From a checkpoint of a small transformer trained on Wikipedia.
Size: MLP 1024 quick GELU, 6.75M parameters.
Training: a variant of Adam for these matrices, 424M tokens, 6109 steps.
Each number is 128 + 32 x the weight over its row's rms, rounded and kept within 0 to 255. Layers, rows and columns count from 0. The size above them is the row's rms in percent of the matrix's.

# layer 5 MLP down, 256x1024, rms 0.0443, rows 233-255, columns 384-511
size [103  99  98 104  92  97 101 102 100  93 100 100  95 104 105 106 101  98  99 106  96 107  89]
[[105  79 155  40 139 128 158 143 176 142 101 147  80 127 160 151 133  95 128 132 102 146 117 163 131 110 140 136 166 135 128  80 112  75 159  88 116 152 140 185 105 132 124 134 167  97 106 186 104 195 111 123 136  97 152  87  80 192  76 104 127 193 203 177 153  99 129  70 162 142  84 133 105 141  81 156 141 139 165 148 116 122 105 156 112 124 116  95 127 138  93 115 115 105  74 144  98 126  93 183 137 124 125 109 132  66 152 153  98 196 165 156 152 206 157  90  50 136  88  98 101  85 101  84 167 178 154  97]
 [159 114 118 106 117 146  54 158 145 118 106 157 156  90 109 176 115 123 117 135 137 107 111 148 189 177 147 159 147 120  89 107 111  81 140 129 113 144 165  90 102 137  91 117  78 175 119 104 207 123  99 173 136 123 120 128 117 164 224 141 173  60 111 151 141 129 182 182  76 153 127  75 131 131 163 100  81  76 155 111  97 155 122 143 130 175 113 168  84 144 182 122 148 117  86 110 161 157 207 112  71 164 123 129 160 105 131 127 161 118  95  54 150 159  97  94 143 177 145  88  20 131 157  80 128 136 154  93]
 [131 128 106  87  91 152  97 184 131 159 123 120  91 130 156 101 109 128 106 207 193 143 148 103 170 152 118 111 111  69 153 173 157 107 128 177 117 116 104 140 130  80 142 171 109  78 130 143 158 119 116  95 140 164  98 163 179  71 149 140  92  73 123 112 139  96 173 107 132 100 116 119 143 128 158 154 151 148 141 115 131 150 125 123 129 133 113 105 118 130 103  77 117 205 143 152 191 156 123 144 159 156 138 162 137  99 105 112  96 186  85  14 158 194 113 123 196 101 136 110 105 134 102 161 109 154 167 140]
 [109  94  65 105 159 110  81 138 189 153 130 173 171 138 140 108 135 103 116  96 168  98 113 105 171 111 137 111  56 102  65 200  90 155 135 154 157 141 115 175 132 120 166 154 137 114 160 166  88 172 160  96  99 117 168 172  85 148 111 222 107 130 174 113 129 102 132  88  94 149 175 163 107 142 149 146 117 127  84 148 116 137 137 162 110 153 135 157 167  94 163  82 139 139 130 178 144 108 138  74 117 123 141 130 139  72 122  66 146 175  95 138 110 136 115 129 187 118  97 184 147 194 104 168 144 126 140 169]
 [110 153 144 117 125 107 120 118 137 142 182 138 124 175  98 104 108  96 129  97 165 144 165 173 131 100 127 162 133  97  75 145 140 152 111 121 116 136  95  78 157 125  95 123 188 113  35  93  68 146 138 153 136 172 124 163  97 129  82  87 138 100 121  88 122 123 135 129  96 102 111 132 183 119 132 134  78 127 131 108 135 147  77 163 140 116 151 145 148 128  64 120 124 128 168  94  78  95 128 121 125 151 119 156  80 175 117 152 123 122 133 121 123 109 107 124 117 120 118 129 130 120 148 143 116 126 100 210]
 [121 162 158 124 154 152 174  55 124 158 129 120 103 137  76 104 159 142  92 125 140 131  97  84 112 127 149 104  93 129 132  90 128 158 183 179 149 106  85 143 124 176 111  83 175 148 129 119  90  48 129  98  88 108 217  97 144  90 144 162 165  87  75  70 118 133  92 163 161 121  99  97 121 132 108 220 157 121 109 115 142 115  90 140 135 169 114 191 130 126  98 134 115  95 157 113 153 156 168 166 117 159 129 139 103 138 163 124 162 146  98  95 161 105 218 155 109 147 108 114 130 116 148 133 134 173 157 106]
 [102 193 103 168 172 147 157 130  87 175 151  97  98 152 146  57  78 162 151 158  85 108 159 128 155  86 120  97  92 141  62 100 111 147 177 134 118 113 113  56 127 126 185 105 154 164 112 121 131 168 107 117 106 114 155 136 177 162 153 149 130 133 146 117 127 106  45 116 160  95  65  90 171  86  81 184  85 138  82 156 143 164 111 107  88 107 116  73 125 125 178 119 198  53 121 123 172 133 209 142 120  69 101 144 126 134 187 115 129 167 127 142 182 136 106 140 150 130 128 110  90 133 151 125 156  68 197 167]
 [112  48 122  94 104  49 151  89 165 109 156 109 118  64 134 103 132 106 167 152 115 160  96 133 190 161 117 165  83 101 139  69 172 154 108 199 113 195 140 148 159 145 126 162 147 146 114 114 183 179 143 189 162 136 108 134 127 105 146 149 145 180 144 110  97  93 116  95 158 147 124  89 130 153 126  92  64 139 143  83  94  81 148 147  96  89 176 119 115 124  49 152 114 124 102 110 111 152  94 123 139 106  39  98 136 130 135 107 145 144 106 119 137 150 119 147  93 160 141  92 109 130 106 121 109  82 136 132]
 [120 132 146 139 150 125 150 162 112 128 105  82  81 158 117 128 132 113 154 149 128 161 193  61 153  59 154 118 135 179 125 126  85 140 160 106 147 162 117 160 109 143  99 155  74  89  90  93 111  68 145 128 147  99 128 139 112 145 137  79 174 126 214 121 161  95  98  74 140 188 126 109 142 124 137 107 118  98  85 132 105 164 155  97 102 142 112 143 102 101 143 120 122 110 123 174  77 180 166  96 160 130  93  22 134 162 134 128 106  69  58 111  30 134 182 190 122 106 119 177 101 173 138 108 159 179 107 167]
 [ 97 123 138  82 122 135 141 175 138 104 138 160 155 152 128 119 142 156 136 156 123 106 108 123 217 115 154  90 117 145 138 131 103 120 114 121 115 124 150 106 114 147 166 119 116 190 160 102  87 104  70 114  85  75 109 135 165  87 167  93 168  97 161  65 184 183 115 183 106 115 160 152 158 102 159 108 113 157 137 112 109 142 131 100 145 147 111 131 129 132 153 176 162 133 100 115  87 109 122 136  93  90 130 138 140 108 136 119 139 123 139 128 116 112 141 171 165 127 125 196 136 122 144 147 143 104 132 136]
 [115  97 152 180 115 146 112  75 169 102 159 122 155 101 121 123 148 136  94 113 102 119 151  65  88 106 108  95 126 154  52 174 119 124  85 107 162 182 153 134 142 145 112 133 152 100 177 157 119 118 179 119 177 129 115 144  74 160 142 123 137 140 121 107 115  97 115 110 125 208 160 143 144 132 139  80 149 155 167 167 132 177 105 142 154 141 143 110 184  90 161 116 146 132 100 115 179 172 137  91 173 160 106 120 120 172 210  64 109 205 125 109 117 127 194  98 146 104  92 157 109  93 157 124 125 113  99 175]
 [101 128  98 178 134  95 171  58 102 140 152  92 139 126 193 111 132  99 181  89 105 125 188 140 107 145 159  99 185 138 173 135 103 132 100 120  79 112  72 109 168 130 107 153 128 101 143 111 112 104  56 142 134 108 175 156 108 137 134 193 113 106 151 175 135 155  99 123 156 110 138 173 104  92 143 181 173 138 162 154 144 143 171  92 130 165 131 154 149 147 154  82 123 152 141  84 144  95 111 190 116  99 144 202  64  88  80 112  83 116 119 123 136 154 130 160 105 105  94 173 128 104 105 156 174 217 127 136]
 [119 173 119 158 110 146 107 141  89 133 109  99 142 147 145  71 142 118 124 118 133 102 134 159 117 107 125  87 129 132  96 159  97 118  97  85 135  98 112 110 169 160  90 162 188 130 126 147 100 143  95 119  75 112 121 142 182  94 144 132 103 146  86  86 180 117 107 112 140  96 156 126  83 139 112 208 177 145 131 155  83 132 162 153  99 176  97 100 121 150 169 180 152 103 159 123 169 131 145 117  56 117 110 135 153 115 131 120 126 125 110 135 179 156 141  68  82 144 122 147  81 139  81 150 109 155  84 100]
 [117 141  88 113 148 133 101 122 125 162  87 163  91 115 147  83 106 161 181  36 124 133 131 108 159 174 108  72  98 136 113 132 141 164 135 143  23 125 125 128 127 117 109 163 144  96  98 135  48 140  95 105 128 128 135 115 117  97 137  92 136 157 146 159 154 158  86 156 103 101 114 129 136  85 194 175 102  79 118 113  70 155 158 103  77 120  84 148 166 110 164  87 146 106  70 109 146 206 141 175 197 159 145 144 123 144 103  86 138  92 137 131 177  94 134 106 130 106 115 100  69 124  75 116 132 173 162 175]
 [111 109 117 104 212 130 112 160 140 103 118 154 158 134  75 122 142 131 194 129 122 131 133 130 150 160 139 122 125 160 144 140 165 160  72 177 126 147 150 137 154 114 188 121  75 135 157 111 163 173  94 193 140 121 129 112 120 170 162 144 183 102  90  92 110 179 127 132 165 125 152 104 141  74 166 180 152 134 146 100 179  64 105  72 129 155 122 116  89 136 109 118 136 151  90 108 126  92 130 104 106 138 126 105 168 168 149  83 123  93  74  71  51  66 173 145  90 150 123 125 166 180 191  83 117  98 157  61]
 [123 110  92 129 144 111 114 133 123 132 178 152 155  72 116 127  95  78 154 112 146 156 143  94 136  72 113 116  58 102 173  89 133 126 130  92 158 139  97 137 160 111  73 132  89  93 143 122 126 116 102 116  72 132 144 196 129 138 145 130 122 135 128 150 156 120 113 145 136 172 139 204 139 147  80 151 156 142 106 170 121 154  72 129 124 155 116 194  94 138 136  94  71 196 139  94 155  94 146 109  76  76 122 128  82 148 103 119 145 174 149 151  81  76 132 116 166 168  80 109 146 164 179 105  89 113  96 111]
 [157 131 178  69 145 100  95 118  85 121  82 118 139 137 130 117 130 112  56 147  91 148 127 128 112 121 113 121  97  94 164  95 102 128  90  85  93 125 134  64 104 135  71 149 195 165  99 146 138 154  81 161 146 133 158 187 127 166  87 127 155  80 196 103 166 135 193  99 119 135 122 108 146 149  68 127  65 112 141 108 128 157 159 160 149  95 123 137 152 149 167 112 154  94 111 111 105 105 176 163 158  35 107 139 167 131 107 165  81 140 144  71 119 137  78 136 162 169  97 175 175  95 158  60 162  63 151 135]
 [111 142 201  53  99  94 158 101  85  85  55 195 146 118 171  64 151 136 104  90 123 129 114 169 173  93  98 157 126 163 107 115 153 164  60 130 155 160 143 173 111 207 137  73 107 140 115 128  85 201 140 111 117 102 144 137 197 126 124 129 178 179 135  95 114 102 135 118 126 102 175 151 133  85 116  71 126 117 106 136 138  96 108  93 111  83 134 146 146  98 143 143 159 149  62 125  87  90  83 117 135 114 101 137 116 141 126 114 137 169 201 133  40  85 141 111  75 124 136 181 161 133  86 110 102  68 165 123]
 [159  98  88 126 137 112 105 106 118 118  79 156 193 123 167 100 121 170 113 152 119 110 116 140 161 132 152 117 130 126 138  75 137 125  91 109 114 134 120 152  95 126 122 140 109  92  90 164 111 120 116 178  93  51 148 123 125 114 152 155 150 115  97 136 109 134 106 122 141 107 157 182 159 180  85 136  85 105  60  82  85 133  81 131  98  80 209 164 102 156 142  75  98 171 139 158  91 128 192 110 131 126 141 161  68 159 103 141 141 114 126 154 154  86 135 116 109 113 189 141  68  96 115 143  93 117  88 148]
 [ 87 140 114 114  90 135 122 142  87 130 142 111  98  89  90 141  87 153 153 150 123 129 136 145 131 147 158 123 163 126 117 153 109 135 191  61 147 156 131 148 145 115 107 159 157 118  70 127 118  72 118  77 137 150 118 142 139  87 138 136 132 107 104 113 111  85 170 110  92  95 179 112 122 110 151  56 132 107 102  96 111 185 143 145 129 131 133 123 127 153 163 171  95 122 102 103  98 124 153 141 112 119 190 146 108 174 134 123 157 115  71 141 123  66 179 100 143 157  47 131 110 120 127  67 119 117 127 178]
 [119  70 121 128 125  94 116  53 140 134 117  99 169 129 127 127 161  83 126 152 114 110  78 154 177 166 101 136 184 132 121 169  91  81  82 145 133 152  78  89 139 106 132 116 148 136 136 138 103 158 141 151 147 165 168  71 146  65 121 144 150 171  89  70 127 188 139 119 165  93  78 146 136 102 105 145 141 110  80 131 147 128  66 103 114  95 172 133 126 196  70 124 147  75  88 170  79  81 124 127  98 112  93 142 107 136 188 145 114 142 200 181 113 148  96 114 108 165 158 150 101 145 114 114 123 113 146 223]
 [149 165 125 137 142 149 166 177  76 153 150 109  81 171 170 167  71 145 141 139 169 170 108 156  61 126 126 117 154 144 181 120 122 169  80 119 154 156 181 119 124 172 115 120 121 142 198 112 169  86 149 155  26 111 158 104 111 162 164 161 167 177 144 112 158 134 147 134 138 199 163 129  79 114  85 142 127 117 107 112 140 200 109 113 131 113 122 105 119 153  79 129 132 141 147  97 116 122 115 125 152 174 115 128 136 165 108  90 161  91 100 125 135 111 114 123  86 141  92 113 198  92 107  83 132 142 144 135]
 [150 117 129 144 148 112  95  94 157 125 180 133 178  98 139 109 158  87 171 134 126 126 114 102 192 138 124 110 100 144 119  62 183 174  95 110 140 180 110  97 120 130 126 177 140  90 131  67 104 133 139 153 140 192 148 116 143  91 145  64 173 107 182 149 114 165  91 127  89 151 169 173 153 163  85 117 144 119 115 159 176 148 160 153 102 148 120 146 186 135  89  95 187  80 109 136 128 112 138  89 105 117 126  87 146 196 187 134 135 138 112 133 163 125 122 144 114 139 162  87 159 136  64 119 120 101 147 127]]